Part of a small language model's weights.
Size: 8 layers, width 160, MLP 448 SwiGLU, vocabulary 8192.
Each number is 128 + 32 x the weight over its row's rms, rounded and kept within 0 to 255. Layers, rows and columns count from 0. The size above them is the row's rms in percent of the matrix's.

# layer 4 MLP up, 448x160, rms 0.0642, rows 70-84, columns 0-159
size [ 89 106  95 104 107  95  95 106 102  93 111  98 103  99  99]
[[157 138 120  96 157  95 149 124 126 150 136 166 162 126 104  82  87 154 183 135 114  99 178 107 166 111 114 203  89 114 121 141 101 145  86  73 121 191 111  78 176 138 105 127 170  88  69 124  97 162 145 190 108 124 140 151 151 114 149 107 207 173 101  99 149 133 163 151  85  87 127 126 101 129 159 167 151 114 126 141 143 103 108 143 152  96 118 147 152  97 124 168 122 100 169 126 158 116 112 147 106 171 157 121 177 207 150 178 123 151 114 160 127  61 123 128 147  69 143 107  97 160 100 174 154 226 119 116 104 117 128 109 133 113 133 141 129 190 127 105 140 159 170 100 150 148  85 130  71 168 153 145 123 160 204 153 106 102 113  58]
 [131 120 128 119 139 111 179 125 126 144 122 117 120 161  80 120  96  92 137  96  70 139 195  99 118 107 129 125 137 123  84 118 155 141 107 143 144 115 117  92 173 144 123 119 160 142 153 108 147 143 151 134 171 146 168 214 148 132  75  82 148  95  84 183  94 129 158 125 104  69 168 101 153 116 125  81 112  94 128 151 104 129  95 169 166 149  99  84 182 157 142 200 148 127 163  98 129 162 114 114  93 173 163 178 144 135 152 156 107 137 134 140 124 132 164 124 163 142 200 205 167 129  99  79 173 173 152 176 119 203  87  95 112 156 112 139 123 132 152 104 170  82 130 121 139  69  78 126 117 111 164 156  99  41  76 167 146 174  93 146]
 [ 94 150  98 183 118  70 154 168 114 171 127 115 100 167 129  90 146 112 173  84 145  96  76 141 119 102  77  43 137  73 118 146 145 167 159  78 151 178 112  87 129 190 129 115 139  92 172  81 108 125 173 110 137 123 140 154 110 115  71 220 167 138 156 149 145 129 122 151 134  97 158 172 146 105 104 123  84 133 114 110  84 130  96 117 102 149 146 109 111  78 158 130  84 119 129  73 136  95  75 138 107 146 152 117 119 153 130 170  99  76 138 136 131 119 120 142  89 192 162 144  99  97 129 125 117 120  92 108 228 166 146 134 169  72 161 117 167 141 137 111 133 195 112 160 125  63 159 146  96  99 172 124 149 127 124 102 144 153 135  72]
 [118 115 106 115 149  76  97 102 159 149 166  86 154 101 107 172 132  94 114 129 122  54  14 113 130 159 149 164 128 167 125 108 104 141 177 144 154 125  72 162 164 176 147 141 106  74 145 132 108 120  84 138 147 160  86 114 103 150 114 119  88  56 168  88 125 176 204 152 156 163 143 123 124  89  75 115 132 147 136 113 172 160 179 113 136 123  96 101 113 153  81 117 124  88 140 168 113 118 163 128  99 107  94 100 150 119 111 145 148 157  99  91 123 112 183 150 133  55 133 147 123 116 135  91 124 105 180  84 151 143 139 102 160 138 142  74  95 126 131 135 142  95  88 149  68  83 102 136 147 189 210 127 192 145 156  98 133  85 148 136]
 [ 96 106  89  65 127 163 142 136  64 125  67 134 139  71 112 115  91 120 106 122 140 134 136 130 142 153  75 142 200 147 142 194 126 137 167  70 151  80 167 140  83 134 118 143  95 101 119 161 143  91 113 115 134 121  63 115  87 145 213 196  60  93 130 129 126 129  62 100 152 114 140 104 114 109 179 135 127 179 173 139 165 151  98 162 126 128 125 118 118 107 156 134 117 170 114 140 127 149 115 160 134 132 184 145  76 132 131 113 155  99 171 146 133 146 128 109  55 151 118 159  82 106 162  67 148 116 127  68 160 102 196 131 131 172  63 120 153 136  84 154 172  76 116 159 110  99  85 120 125 130  85 141 111 164 144 179 157 144 106 141]
 [148  92 120 164 103  79 192 152 169  89  69 116 128 134 120 137  98 110 176 135 125  51 166 163 192 105 113 148 131 108 145 126 150 118 203 157  98 108 162 119 161 111 121  94 103 146  87  90 170 149 140 157  92 148  66 192 147  94 103 137 138 114 152 147 138 158 131 139 104  89 152 105 146 164 156 133 109 170  95 121 103  71  95 138 117 115 129  90 181 116 114 175 134 112 154 122 103 117 156  82 153 144  73 120 129 119 169 235 127 101 135 172 123 127 143 132 178 206 170 147 123 113 103 137 141 111 126  95 115 100 155 132 112 148 102 107  85 187 130 141 201 113 149 146 106 101  98 146 165 111 169 152 144  63  71  89 167  76 128 128]
 [164 112 128 197 141 121 101 121 122 175 166 121 112 103 118 143  94 101 159 121 121 120 207 134 135 122 123 130 157  96 179 198 111  59 175 116  94 121 121 120 117 102 112  90 174 100 125 100 157 151 135 149 151  87 116 136  67 112 140 113  95 131 103 145  77  42 142 162 176 128  97 148 127 141 110 134 104 135  73 108  94 126 143  80 103 116 140 129 129 104 146  76 143 140 127 139  96 215 104 185 106  80 154 136  82 129 140 136 130  75 212  88 147 130 113 131 124 131 175 136 121 137 164 135 171 112 137 171 154 105 184 125 167 205 185 158 159 134 167 120 131 121 169 100  71 192 129 163 117 151 163 169 159 113  70 124 163 139 145 170]
 [178 134 127 126 166  95 160 125 127  98 110 110 109 159 104 128 122 123 106  87  90 135 145 133 133 128 175 133 158 148 177  73 130 137 151 180 116  99 158 169 196 197 108 157 148 146 202 121 115 155 143 174 209 147 107 186  85 175 131 110 166 168 105 129  98 135 156 126 130 142 152 166 144 136 113 157 133  93 187 135 168 137 137 135 150 147 153 116 142 134 153 157 160  37 123  91  87 141 106 144 131 159 125 159 129  84 134 136  84 178  65 235 141 149 135 165 160 160 133  99 129 162 111 132 138 129  97 153 156 149 165  90 138 136 134 153 203 111 226 145 139 138 112 174 207 137 137 183 137 134 144 137 123  89 127 131 118 128 116 134]
 [160 133 159 104  87 118 119 170 136 135 123  89 138 121 129 115 111 121 125 134  65 113 150  62  91 104 128 152  79 132  93 178  80 134 106 104 103 108  92 162 155 119  97 145 158 174 147  98 136 121 201  70  94 181 132 108 203 181 141 140 148 151 100 161 198  78 131  69 170 150 120 100 190 155 135 111 138 105 155 160 153  80 117 100 161  89  99 108 100 104 107 138 126 153 121 104 118 119 140 168  98 117 169 152 212 153  67 176 164 147 116 150  57  85 118 156 150  79 184 140 103 104 141 106  73 167 136 130 139 127 107 189 148 107  70 131 126  90 130 100 146 140 104  75 145  99 113  99 122 106 123  72 165 121  89 103 148 166 111 123]
 [109 122 142 143 150 106 110 177 117 179  53 101  98 150  97 134 177 110 215 169 118 138 118 108 136 176  90 181 112 150 156 132 114 116 144 128 164  72  96  89 128 143 137 130  86 126  88 138 128 168 187 200 179 185  81  55 115 108 130 149 149 111 176 121 139  99  69  49 102 128  82 105 150 202 103  86 160 150 160 108 124 108 108  79 104 128 135 139  87  88 150 141 103 145 180 167 107 126 115 128  92  84 135 179  96 139 151 125 162 153 133 164 151 113 176 168 103 182 116 164 118 131 127 133 139 116 165 121  66 103 149 152 132  84  95 123  98 132 149 142 131 156  78  78 135  85 160 154 106 111 176 132  75 144 140 149 138 123 115 101]
 [116 180 113 160 174  71 146 181 131 104 180  64 115 103 145 139 102 124 164  91  96 140 100 132 103 166 120 127 128 107 151 141 104 173 168  97 199 138 153 140 175 142 162 112 106 170 132 101 128 177 127 170 158 121 142 149 122 109 179 100 137 161 121 106 148 172  71 122  73  81 161 152 167 116 143 123 129 123 126 101 104 145 124 194 144 183  95 136 153  87 133 104 118  86 101 133 113 136  60 151 100  99 164 108  94 161 204 174 129 136 116 101 107 126  66  99 117  83 130  82 165  64 108 207 117 195 164 120 121 116 127 121 139  48 129 113 146 132 122 128 117  93 136  96  81 165 137 137 138 100 177 146 143 112 111 183  97 149 184  88]
 [ 91 113 144 190 146 139 123 118 131 108 101 113 132  99  98 140  74 129 148 117 172 135 161 164 130 123 149 103  84 142  68  82 150  84 126 101 158 119 109 188 120  71 167 157 132 176  49 108 175 160 121 180  88 143 152 129  90 137 141 108 155  87 128 174 130 142 106  96 105  94 136 201 116 102 114 129 137 127  98 158 135 202 116 110 123 179 162 151 117  84 139 115 112 157 167 118 141 126 133 141 107 125  76  98  88 202 110 117 113 132 153 119  31 130 177 175 139 171  97 141  72 177 156 148 189 152 127 133 121 120 111 151  90  53 100 107  68 109  82  57 149 128 117 101  91  84 161 139 137 164 126 136 133 123 164 142 123 158  83 140]
 [136 171 109 124 155 130  72 114 149 136 142 196 138 132 113  87 112 162 142 181 138  90 135  99 153 137 173  98  62 161 122 142 122 171 109 113 144 142  88 165 106 115 115  82  87  85 103 131 153 156 126 149 164 123 148  96 152 156 133 152 141 108 146 116  33 112 124 157 153 115 150  65 100 178 163 129 132 186 116 141  71 132 110 155 160 124 126 156 191 140  56 109  76 139  94  91 170  97 178  91  62 139 150 113  79 216 112 141 140 100 120  99 156 115 139 155 114 138 141 105 144 159  85 131  96 147 119 141  85 176 136 112 189 118 125  96 195 157 109 103 120  79 170 135 166 135 139 104 118 185 153 103 119 112 158  74 118  97  90  66]
 [104 151 133 144 178 102 170 173 178 189 133 107 136 136 161 110 116  79  87 126 119  68 100 181 166 105 110 159 152  95 147 148  91 118 111 166 135 147 129  91  90  83 140 138 117 169 155 159 132 102 131 173  88  80 141 129 122 117 175  88 171  98  99 117  82 165 133 115  85 161 164  82 203 149 165 174  81 131 134 141 104 148 129 134 129 115 219 144  84 141 109 146  42 105 115  65 163 125 181 130 126 151 141 119  81 156 174 122 136  99  97 140 169 125  98 157 124 124 156 109 120  76  69 103 148 158 152 126 113 160  71 158 118 179 140 135 175 160 132 174  83  97 174 135 165 137 140  82 109 147 150 160 125  78 139 139 105 154 148  81]
 [108 154 160 104 224 159 151  59 129 149 130 152 141  58 134  90 113  72 172 155 125 168 101 145 153 161 134 117 100 124 100  86 149 166 117 151  90 124 128 161 140  86 141 167 190 159 136 165 135 138 127 144 138  73 130 134 111  78 131 134 116 156 125 112  85 137  84  93 129 127  86  95  82 109 132 108 134 116 152 140 119 131 124  67 119 166 119 153 132 159 114 176 138 108 135 130  74 184  88 143 144 141 159  42 118  91 161 123 169  66 168  90  97 101 124 125 158  98 169 153 106 204 137  96 139 152  83 116 188  92 122 163 104 151  88  36 165 164 146 111 149 110 153 183 118 174 151 127 132 127  92 172 123 123 134 138  88 157 177 125]]
# layer 4 MLP down (transposed), 448x160, rms 0.0641, rows 70-83, columns 0-159
size [ 95 101  94 106 111  96  97 106  98 102 105  93  99  97]
[[124 140  83 123 156 155 148 102 135 157 126 171 222 125 138 152 128 177  91 136 149 131 162 132  78 108 122 130 128 142 136 139 124 148 162 107 118  81 130 141 132 134 119 181 144 108 171 138 175  99 137 123  99 122 129 147  76 141 147 146 109 140 147  82  89 126 143 179 191 139 122  95 138 116 146 124 126 136  83 142 126 116 118  96 185 127  67 107 184 102 135 129 171 125 110 113  90 139 174 112 110 142  90 154 103 125 110 174 108 137 111  98 122 123 148 131 156 159 121 120 103 225 155  87  57 116 219 161 165 122 122 137 124  88 154  85 151  91 112 161 156 127 199 132 195  41 144 184 199  74 111  74 192  90 131 149 127  86 108 129]
 [121 173 134 140 168  94 166 116 132  92 167 144  73  96 104  91  91 112 102 141  94 149 106  79  91 140 135 127 149  69 143 102 127 109 128  88 188 147 136 140  85 118 117  71 171 115  71 133  63  82 191 112 106  80 131 112  97 110 134 158  78  90 123 174 126 144 152  85  96 183 177 135 121 132 101 173  93 125  80 140 154 138 143 103 136 110 154 139 152 117 105 137 143  94 161 189 112  66 131 134 112  82  82 144 143 104 100 140  90  66  62 111 172 127 174  69 116 124 101 103  31  93  89 141  67 143 118 181 148 168  80 173 122 143 115 112 100 131 111 142 113 126 116 139 155  92 131 140  77 158 110 150 113 132 173 151  82 147 114 144]
 [158 100 149 132 132 134 121 156 127 204 170 104 146 155 130  95 115 116 112 106 105  50 109 194 128 128 177 129  81 114 101 147  52 145 195 130 105  82 185 139 172 138 145  89 145 133 122 149 145 118  71 142 141 143 108 174 157 128 101 151  64  99 146 119 120 122 147 131 128 128 120 112 120 110 145 127 144 145  97 112 110  87 157 128  74 153 134 158 104 152 191  80 136 119 112 113  95 106  89 179  77 129 175  81 155 133 213 164  64 152 115  99  85  81 107 185 180 135 150 147 145 151 149 149  93 141 129  56 118 140 145 187 111 117 172 138 170 159 172 127 131 156 147 122 137 195 134  85  93 158 114 148 134  84 110  67  80 158 144 126]
 [136 122 164 110 147 132 129  96 132 144 141 131 139 108 119 140 102  84  76 143 135 113 133 149 203 118 114 138 134 145 143 144 142 139 115 152 117 115 101 120 108 128 163 120 102 218 202 125 159 146  99 128 205 143 100 121 115 198 139 149  72 124 145 131 108 106 157  85 143  69 151 170 159 125 163 115  85 149 162 122 104  77  86 165  94 127 137 116  68 132 113 124 126 151  89 151 137 166 147 113 154 154 137 113 105 145 167 144 124 117  78 138  69 118  94 119 103 106  91  88 183 101 203 125 157 141  80  33 146  68 134 133 115  92 115 133 120  40  75 118 117 156 148 176 125 138  76  66  61 151 155 149 151  76 128 130 159  70 132 138]
 [ 64 135 111 157 109 115 103  87 169 131 152 167  83 149 143 138  99 118 125 121 186 171 159 123 123  80 139 151 165 138  57 102  53 153  96 106 123 180 120 171 113 125  95 163 106 140 129 126 129 140 149 112 102  80 121 135 149 116  91 104  91  81  57  96 119 172 123 182  87 121 119  86 146 171 139 141 119 149 121 149 145 141  92 159 109 133 143 189 108  73 151 133 160 168 159 156  96 128 109 134  92 132 104 174  45 147 179 143 130 124 128  70 125 135 142  99 135 111 146  83 129 175 118 144  93  78 224 137 134 103 130 118 111  64  89  65 162 112 103 168  97 105 198 113 156 142 185 153 117 150 112 139 141  63 152 150  99 111 107  98]
 [148 183  96 108 133 159 122 121  52 123 139  63 105 160 110 104 132 137 133 113 142 129 155 138 163 117 118 174  95 159 142  72 116 170 138 125 194 186 136 192  77 186 169 132 134 117 111 153  86  85 111 122  98 154 135 144  99 118 146 213 161 115 162 118  99  99 118  47  85 117 192 142 144  86  75 144 119 120 120 138 158 135 117 165 141  95  99 124 137 138 106  89 164 113 132 124 166 119 133 164 180  92 118 109 156 118 133 154 152  93 140 121 166 170 144  98 120 194  88 169 210 125 149  76 117  74 124 165 181  98 122 112 156 136 117  96 152 134 138 117 142  98 108 142 169 107  98 112 116 166 128 118 134 144 224  81 142  60 118 130]
 [192 100 137  95 149 102 157 148 108 163 122 109 168  73 165 107  92 168 136 134 106 127  68 106 108 102 136 124 142 143  91  91 135 141 167 177  85 140 129 115 163 146 112 117 156 109  76 139 138 102 147 206 148 145  70 127 136 115 118 197 124 115 138 195  49 132 129 120  91  83 106 128 117 102  68 119 101 126 151 139 110 144 137 136  81 122 125  96  72  96 127 164 109 106  68  84 129 161 124  88 108  58 121 129  70  95  98 171 170 154 143 142 158 148 141 169 105 185 140 122 162 129 168 129 139 152  94 171 136  88  92 163 144  87 147  96 164 137 133 159 212 141 133 173 102 109 134 142  77 200 165 112 132  54 133 145 104 138 176 122]
 [128 139 160 151 172 115 120 114 132 144 103 136 127  78 183  83 123 106  78 190 100 148 158 126 116 152 175 101  98  64 102 106 141  79 149 148 112 192 103 128  90 144  77  57 131 110 147 113  64 146  88 178 158 112 145 146 142 146 137 115 128 106 116 147 160 107 120 182  99 138 124 187 113 134 125 126 178 108 136 200 145 153 132 163 155 154 129  80  73 171 136 121  99 105 145 112 190 150 159  95 166 127 104 156 110 135 112 120 144 143 114 107 210 121 140 155 166  90 118 141  91  89  59 105 116 119  89 203 154 119 155 121 145 119  91 122 116 127 102 101 158 139 105  93 142 152 136 125 255 103 125 136  63 152  78 107 132 126 130 131]
 [142 161 139  98 144 118 114 112 152 137 140 116 150 184 135 190  91 150 170 118  84 121 110  81  59  97 121 127  78 169 127 110 112 160 131 134 101 116 125 138 140 116 161 174 106  98 102  74 161 149 100  59 170 176 121  94 119  86 127  57 166 147 131 156 105 103 162  76 131 101 113 110  64  60 108 107 134 130 210 132 135 203 127 123 106 102 188  79 127 116 147 154 180  72 154 110 127 155  82 144 110 143 162 143  95  86 135 147 106 118  97 136 152  64 106 172 121 130 159 154 214  99 102 120 132 133 149  96  83 112 134  87  78 157  85 149 161 174 105 125 139 132 145 104 120 128  84 116  62 130 135  80 148 119  93 136 141 176 152 143]
 [136 128 174 110  86 100 159 114 179 121  70 138 132 163 101 125 139 150 101  82 201 147 150 101 129 140 128 147 144 145 140 113  83 121 108 156 152 167 198  91 120 153 108 181 131 154 106 124 147 100 111 137 101 184 129 139 110  91 126 152 105 147  92 117 111 175 180 109  98 106 170 104 158 139 146 152 106  65 161 177 121 176  78 117 117 171  75 140 133 148 154 138 125 163 123 171  90 140  57 128 111  67 162  89 163  92 159 116 108  80 125 168 119  55  83 194 208 117  89  56 148 177  98  91 144 160 151  77 139 108 116 115 141 106 145 135  92 117 125 148 198 113 104  96 115 192 143 168 107 127  99 120 117 129 124 135  76 134 104 118]
 [158 145 156 145 135  77 126  90 100 184 156 133 147  97  98 104  76 144 115 153 113  56 139 122 106 118 107 156 127 132 119 165 150 162 155 129 125 147 185 139 209 113 172  72 119 124 158 179 131 134 179 192  87 137 119  96  60 117 128 139 142  77 108  98 149 141 140 119 171 104 140 132 100 115 158 131 142 109 208 157 141  93 133 146 143 121 186 129  69 149 139 141  98 120 166 117 144  92 120 157 180  55 163 127 184  82 110 198 122 138 145  95 152  95  86 145 111  47  71 132 107 134 141 168 153 129 109 121  87 117 107 111 136 137 153  97 120 152 142 144 142 181  92 122  89 143 121 157  87  71  68 105 169 110 148 104  96  91 111 190]
 [ 70 101 106 151 123 124 131 133 199 140 114 132 140 165 169 127 123 118 136 122 104 144 147 101  90 150 166 103  96  96 128 123 126 127 139 139 160 163  62 188 178 101  93 201 127 160 179 116 102 133 108 163 118 152 170 123  83 185 164  99  78 127 173 197 134 133 107 131 123 152 113 185 169 155 102  78 128 149  88 128 105 132 186 109 122 109 124 146 102  95 137 133  85 101 166 117 119 160 100 139 146  80 105  71 154  93 107 174  57 158  70 159  96  90 179 169 142 128 156 128  62 155 172 154 184 116 177 131 120 120 102 136 180 150 108 179 148 126 116 154 172 105 153 175  70 120 154 162  92 136  84 124 171 152 179 138  93 121 117 105]
 [ 64 152 140 124 137 159 114 121 158 178 123 129 125  91  89  77 138 116 166 123 101 190 160 146 117 113  90 142  94 152 125  99 136 141 133 135  71 161 148  94 131 140 168 117 158 118 128 138 159 154 151 125 177 110 199 102  87 127 177 103  63 136 131  65 138  81 156 106 176 137 107 133  94 108 141 141 193 142 117  95 144  91 155 149 106 113 146 100 103  97  35 134 141 140 128 174  99 125 124  79 131 158 163 150 156  73 114 108 150 159 123 173 108 132  86 106 134 147 135 166 135 103 176 114 201 104 108 143  97  63 102  47 144  86  99 111 227 144 138 154 176 150 146 149 120 162 177 130 148 142  99 120 157 162 133 153 174 135  69 159]
 [170 134 130 159 119  97  93 162 130 160 128 180 110 129 108 191  73 136 167 116 165 135 117 147 135  62 145 179 108  51 162 124  99 121  87 153 137 148 111 128 120 121 131 107  93 132 130 157  90 101 139 141 172  60 117  60 128 111 206 163 140 101  77 164 110 127 164 155 136 135 150 162 109 128 119 127  93 172 141 200 152 129 110 126  55 172 129 152 135  69 144 123  95 128 201  81 186 122  96 140 134  74 143  73 113 145 129 124 183 148 131 114 119  96  87  55 129 141 151  88 210 156 182 163 130 146 129 149 119 102 168 109 152 113 133  89 167 122 104 166 163 127 187 118 124  83 114 127 158 108 108 148 127 102 127 160 184 124 108 117]]
# layer 4 MLP gate, 448x160, rms 0.064, rows 71-84, columns 0-159
size [106 100 107 103  93  97 103  97  94 112 100  95  98 103]
[[ 60  73 178 137 168  93 146 165 120 149 111 122  94 121  47 109 142 127 135 139 115 169 147 127 140  98 135 180 122 136 142  58 100 136  88 107  83  78 143 120 105  98 146 145 160  77 160 114  85 128 130 125  77 101  97 132 110 118 142  99 135  68 100 129 143 141 108 151 139  73 168 122 163  72 128 167  93 128  97 116 115 159 109  97 132 101  74 161  95 139 184 121 136 112 125 213 137 103 151 133 108 152 118 121 125 176 103 115 159 154 115 159 181 125 155 138 158  81 129 154  90 113 158 139 100 134 145 126 159 153  48 177 118 170  79 174  87  91 164  99 111  96 122 124 134 144 150 137 150 159 137  83  56  79 125 190 149 109 112 221]
 [137 124 203 161 169 170 164  99 154  80 153 114  75 122  98  99 171  92 102  80 137 127 135 132  96 119 101 118 122  81 104  92 149  93 164 131 112 136 209 104 121 111 129  98  86  93 106 148  78 164 134 130 166 160  81 183 122 124 102 100  59 150  54 140  93  82 130  28 138 160 137 151 100 141 132  94 132 119 162 122 115 166 141 106 100 170 202 124 111  81 150 175 147  88 100  99 157 115  86 154 104 146 152  78 121  99 148 136 127 175 146 134 132 130  83 141  97 150 125 174 167  96 141 126 124 151 122 166 154  87 127 110 163 130 212 144 126 112 176 119 127 132 158 134 159 144 122 199 120 125 145  97 163  75 104 135 144 140  65 137]
 [ 91  86 121 176 185 126 111 167 115 107 123  95 145 127  87 137 106 100  77 134 137  77 183 196 146 108  81 151 153 151 124 112  84 118 125 110 134  86 150 137 151 129 112 160  99 197 107 122 141  81 160 106 122 148 107 109 138 176 118 153 126  66 108 136 184  92 168 156 120 145 128 138 159 131 127 134  54  89 122 147 149  71 130 119 162 127 157 180  44  77 133 156 130 130 159 104 108  90  56  94 125 129 188  82 183  79 129 185 160 203 149 101 158 169  93 147 111 166 121 121  56 128 139  99 126 152 143 118  89 123  64 165 151  67 120 160 131 136 130 149 127 182 132 132 127 115 144 160  95 103 118 121  94 146 154 123  96 162 132 169]
 [133 135 186 132 177 111  93  54 162 142 135 151 154 172 113 177 150 123 148 107  91 125 115 165 120 166 140 114  80 154  81 186 121 148 179 140 149 161  93 120 111 159 111 103 140 107 144  67  56 124 171 120  78 185 175 120 127 101 177 138 101 121  69  52 230 102 109 102 186 105 147 165  89  97 144 135 137 103  92  49 139 114 118 154 162 134 179  93 112 181 124 112 120 192  71 165  87  96 114  63 100 135 134 126 125 132  78 147 129 114 161 137 157  88 109  81 138 130 130 159  77 120 117 103 139 109 113  96 142 145 109 108 164 102 148 117  89 154  83 142 110 112 156 119 124 159 142 143 111 161 118 136 157 148  76 116 112 105 141 132]
 [ 90 157 110  87 121  89 100 101 109 134 110 169 135 112 113 115 114 148 150 141  83 164  96 124  71  89 104  84 125 122 186 130  67 138  83 146  74 123 120 138  98 187 125 128 112 173 150 128 124 147 115  74  87 105  97 196 120  89  93 130 151 143 103 193  70 106 160  92  44 117 105  96  96 122 126 193 117 118 177 112 144 156 107 107 192 103 119 130 138 104 205 162 168  97 134  70 142 135 122  99 177  94  95 154  79 126 115 150 115 136  99  80 177 114 120 111 161 157 125  84 126 135 113 148  91 155 120 133  77 110  67 129 117 158  80 136 137 103 127 143 104 105  84 125 142 114  64 146 128 163 132 196 173 119 109 178 172 169  96 152]
 [135 126 137 115 152  76 124 139 193 125 145 106 148 139  99 121 156 135  94 176 123  96 163 178 107 142 128 133 143 139 145 157 144 133 144 130 129  62 106 146  99  37 154 178 124 119 163 188  64 225 169 170 116  93  61 118 128  56 101 138 105 110 105  96 132 150  73  93 108 124 119 112 224 142  76 158 111 131 127 119 108 164 162 102 111 163 145  97 150  96  82 183  65 155 147 111 137 147 152 178 105 189 126 138 147 175 133  99 198 120  93 123 101 139 137 123 113 131 160 143 119 133 172  83 154 104  95  91 180 102  93 122 140 175 108 122 122 110  73 118 103 138 123 120 150 105 123  72 148 160 129 119 132 137 150  79 105  87 158 134]
 [188 135 155 127 141 114 148 144 106  87 160 130 138 181 186 166 177 147 146 144 166 106 144  80 136 137 177  82 140  84 146 176 125  78 179 118 123  97 141 131  80 125 137 173  60  98 133 120 160 126 146 133 197 156 122 140 156 152 122 108 157 138  95 104 136  71 158 163 118 116 127  95 109 158 116 167 114 148 109  39 104 177 170 109  61 183 138 121  62 117 132 136 178  74 128 115  95 102 126 139 175 119 110  53 119 189 116 103 103 101 162 114 111 173 107 109  73 152 120 107 158 154 200 105  95 139 114  90 138 162 169 146 164  99 137 144  90 136 135 139  84 128  86 166 130  88 144 137 141 170 152 151 122 184 158 170  82 126 149 140]
 [134 116 185  99  81 160 103 108  70 178 154 124 152 167  63 115 159  76  90  62 157  94 137 204 112 145 154 145 191 139 195 149 120 133  85 160 153 163 125 140 161 137 118 148 174  88 177 132 106 107 143 159  89 165 111  90 101 130  83 104 164 161 153 186  96 131 130 135 127 130 146 118  96 168 166  99 122 105 130 109  80  81 124 130 138 128 137 165 167 150 124 133 132  95  73  79 138 147 131 133 140 172 150 123 192 212  90 185 137 126 145 128 122 124 150 137  98 112  80  84  77  94 126 138 146 212 145 169 194 176 138 159 135  95 129 113 109 126 180 167 165 113 163 165 144 136 119 141 143 143 153 115 131 153 130 170 123 133  77 106]
 [141 161 109 167 127  97 122  70 133 100 148 109 159 114 145  51 101 137 143 113  86 167 197 141 190 159 132 123 149 155  99  82 124 167 160 114  94 101 106 149 160 109 130 139 141 164 173  59 107 155 120 150 126 169 134  85 106 155 133  96 173 190 138  84 136  96 116  96 107 133 106 115  82 162 169 143 113 112 157  61 114 139 114 145 144  43 149  88 158  96 141 154 156 129 157 137 125 118  84 169 110 168 172 106 149 132 131 103 172 104 171  87 108  43 162 156 121 122 127  70 146 143 154 173  76 166 135 102 128 121 106 108 169 143 159 155 169 187 190 123 103  76 147 119  81 149 117  85 135 146 143 162 159 173  89 123 152  85 170 111]
 [162 180 167 102  93 121 109  83 109 124 111 154 195 185 112 157 123 163  57 105 140 149 165 114 110  65 119  95 100 188 185 165 101 127 138  97 156 174 111 127  94 119 145 103 102 100 178 112  50 127 154 104  87 129  71 114 147 153 143  79 131 180 107 111 136 125 171  74 153 168 119 136 151 144 130 181 114 123  84  83 144 201 120 137  73 112 101  94 155 134  98 137  73 120 142 135  91 148 113 183  95 145 146  77 182 139 152 121 181 157 134 181 133 100 138 130  75 116 148 133  75 113 156 169 100 110  97 175 102  95 151 162 174 144 140  88 150  96 107 144 102 165 156 165  86 150  83 139 151 101 104 142 151 163 135 138 145 137  89 163]
 [ 62 121 130 112 100 138  75 185  72 151 144 156 112 152 103  94 105 117 117 118 185 199 175 117 113 135  60 115  77 102 110 126 118 101 180 161 149 102 194 166 150 130 185  79  93  90 116 151 133 111 121 184  64 152 169 152 112 123 126 117 191  87 143 111  75 128 148  91 109 115  98 102 111 160 116 139  79  56  91 121 166 134 107 134 121 161 157 142 116 111 175 204 128 117 167 114 116 175 111 170  89 127  83 166  94 129 119 125 109 168 156 178 120 117 111 148 113 132 119 136 114  97 125 134 119 136  94 113  91 147 100 130 152 139 103 176  95  67 157 128 102  83 105 113 183  98 122 143  96 133 179 151 108 110 123 133  50 178 107  93]
 [134 169 157 124 161 147  80 147 149 173 119 139 124 123 121  60 148 144 130 106 115 215 190 124 138  86 152 164 137 146 147 126 124 151 104 133 142 164 123 145  78 110 164 128 115 110 104 103 158 153 142 167 132 152 167  59 139 135 145 108 110 110 145 151 105 119 114 128 117 157 162  86 122 154 143  46 176  88 122 160 116  94 151 135 142 131  84 159 142 137 131  85 164 134  57 118 128 159  95 166  98 132 116  43  81 211 119 126 101  78  98 161 109 105 167  96 150 121 142 124  60 133 135  95 141 130 171 157  84 205  81 148 125 157  93  79 114 185 118 141 107  93  87 155 108 122 168 176 167  70 155  97 153 101 135 193 129 163  96 128]
 [141 139 119 189 130  82 112 139  99 157  89 175 120 137 160 151 105 136 141 119 158  92 131 145  55 125 119 123  76 141 177 183 152 194 195 108 162  53 180 100 134 153  87 114 137  85 116  92 137 133 174 152 119  69 133 150 112 115  94 118  92 159 109  75 116 143 151 108 106 136 137  88 169 115  97 164  50 110 144 134 145 161  93 117  92 141 111 103 109 164  85 137 177  74 136 115  78 156 103  97 148 154 125 158  83 123  87 197  91 116 171 106 135 156 153 139 139 177 124 145 145 123 119  93 115 161 166 173  85 117 139  87 197 136 151  84 146 126 172 115 143 122 106 124  95 102 113  72 111 164 128 193 115  66 110  83 131 117 144  78]
 [127  87 156 127 119 127 179  78 103 126 117 136 105 148 176 177 187 155 129 113 130 177 169 119 108 122 133 176 137 173 126 135 144 111 119 138 151  69 112 122 193 159 108 140 127 112 199  83 104 173 114  97 154  94  91 137 104 183  83 179 140 106 132  93 137 171  98  84 171 221 151 163  96 155  90 162  91 149 134 133 118 113 160  98 110  84  87 130  88 179  97 126 127 126 118 146 132 150 184 134 129 123 189 124 195 119 145  99 128 162  76 136 156 156 197 203 141 121 145  85 114 128 155 110 127 138  81 161 130 199 121 103 127  83 177 156 168 127 153 132 145 138  75 178 145 124 132 160 129 101 113 126 151 145 132 191 185 125 116 104]]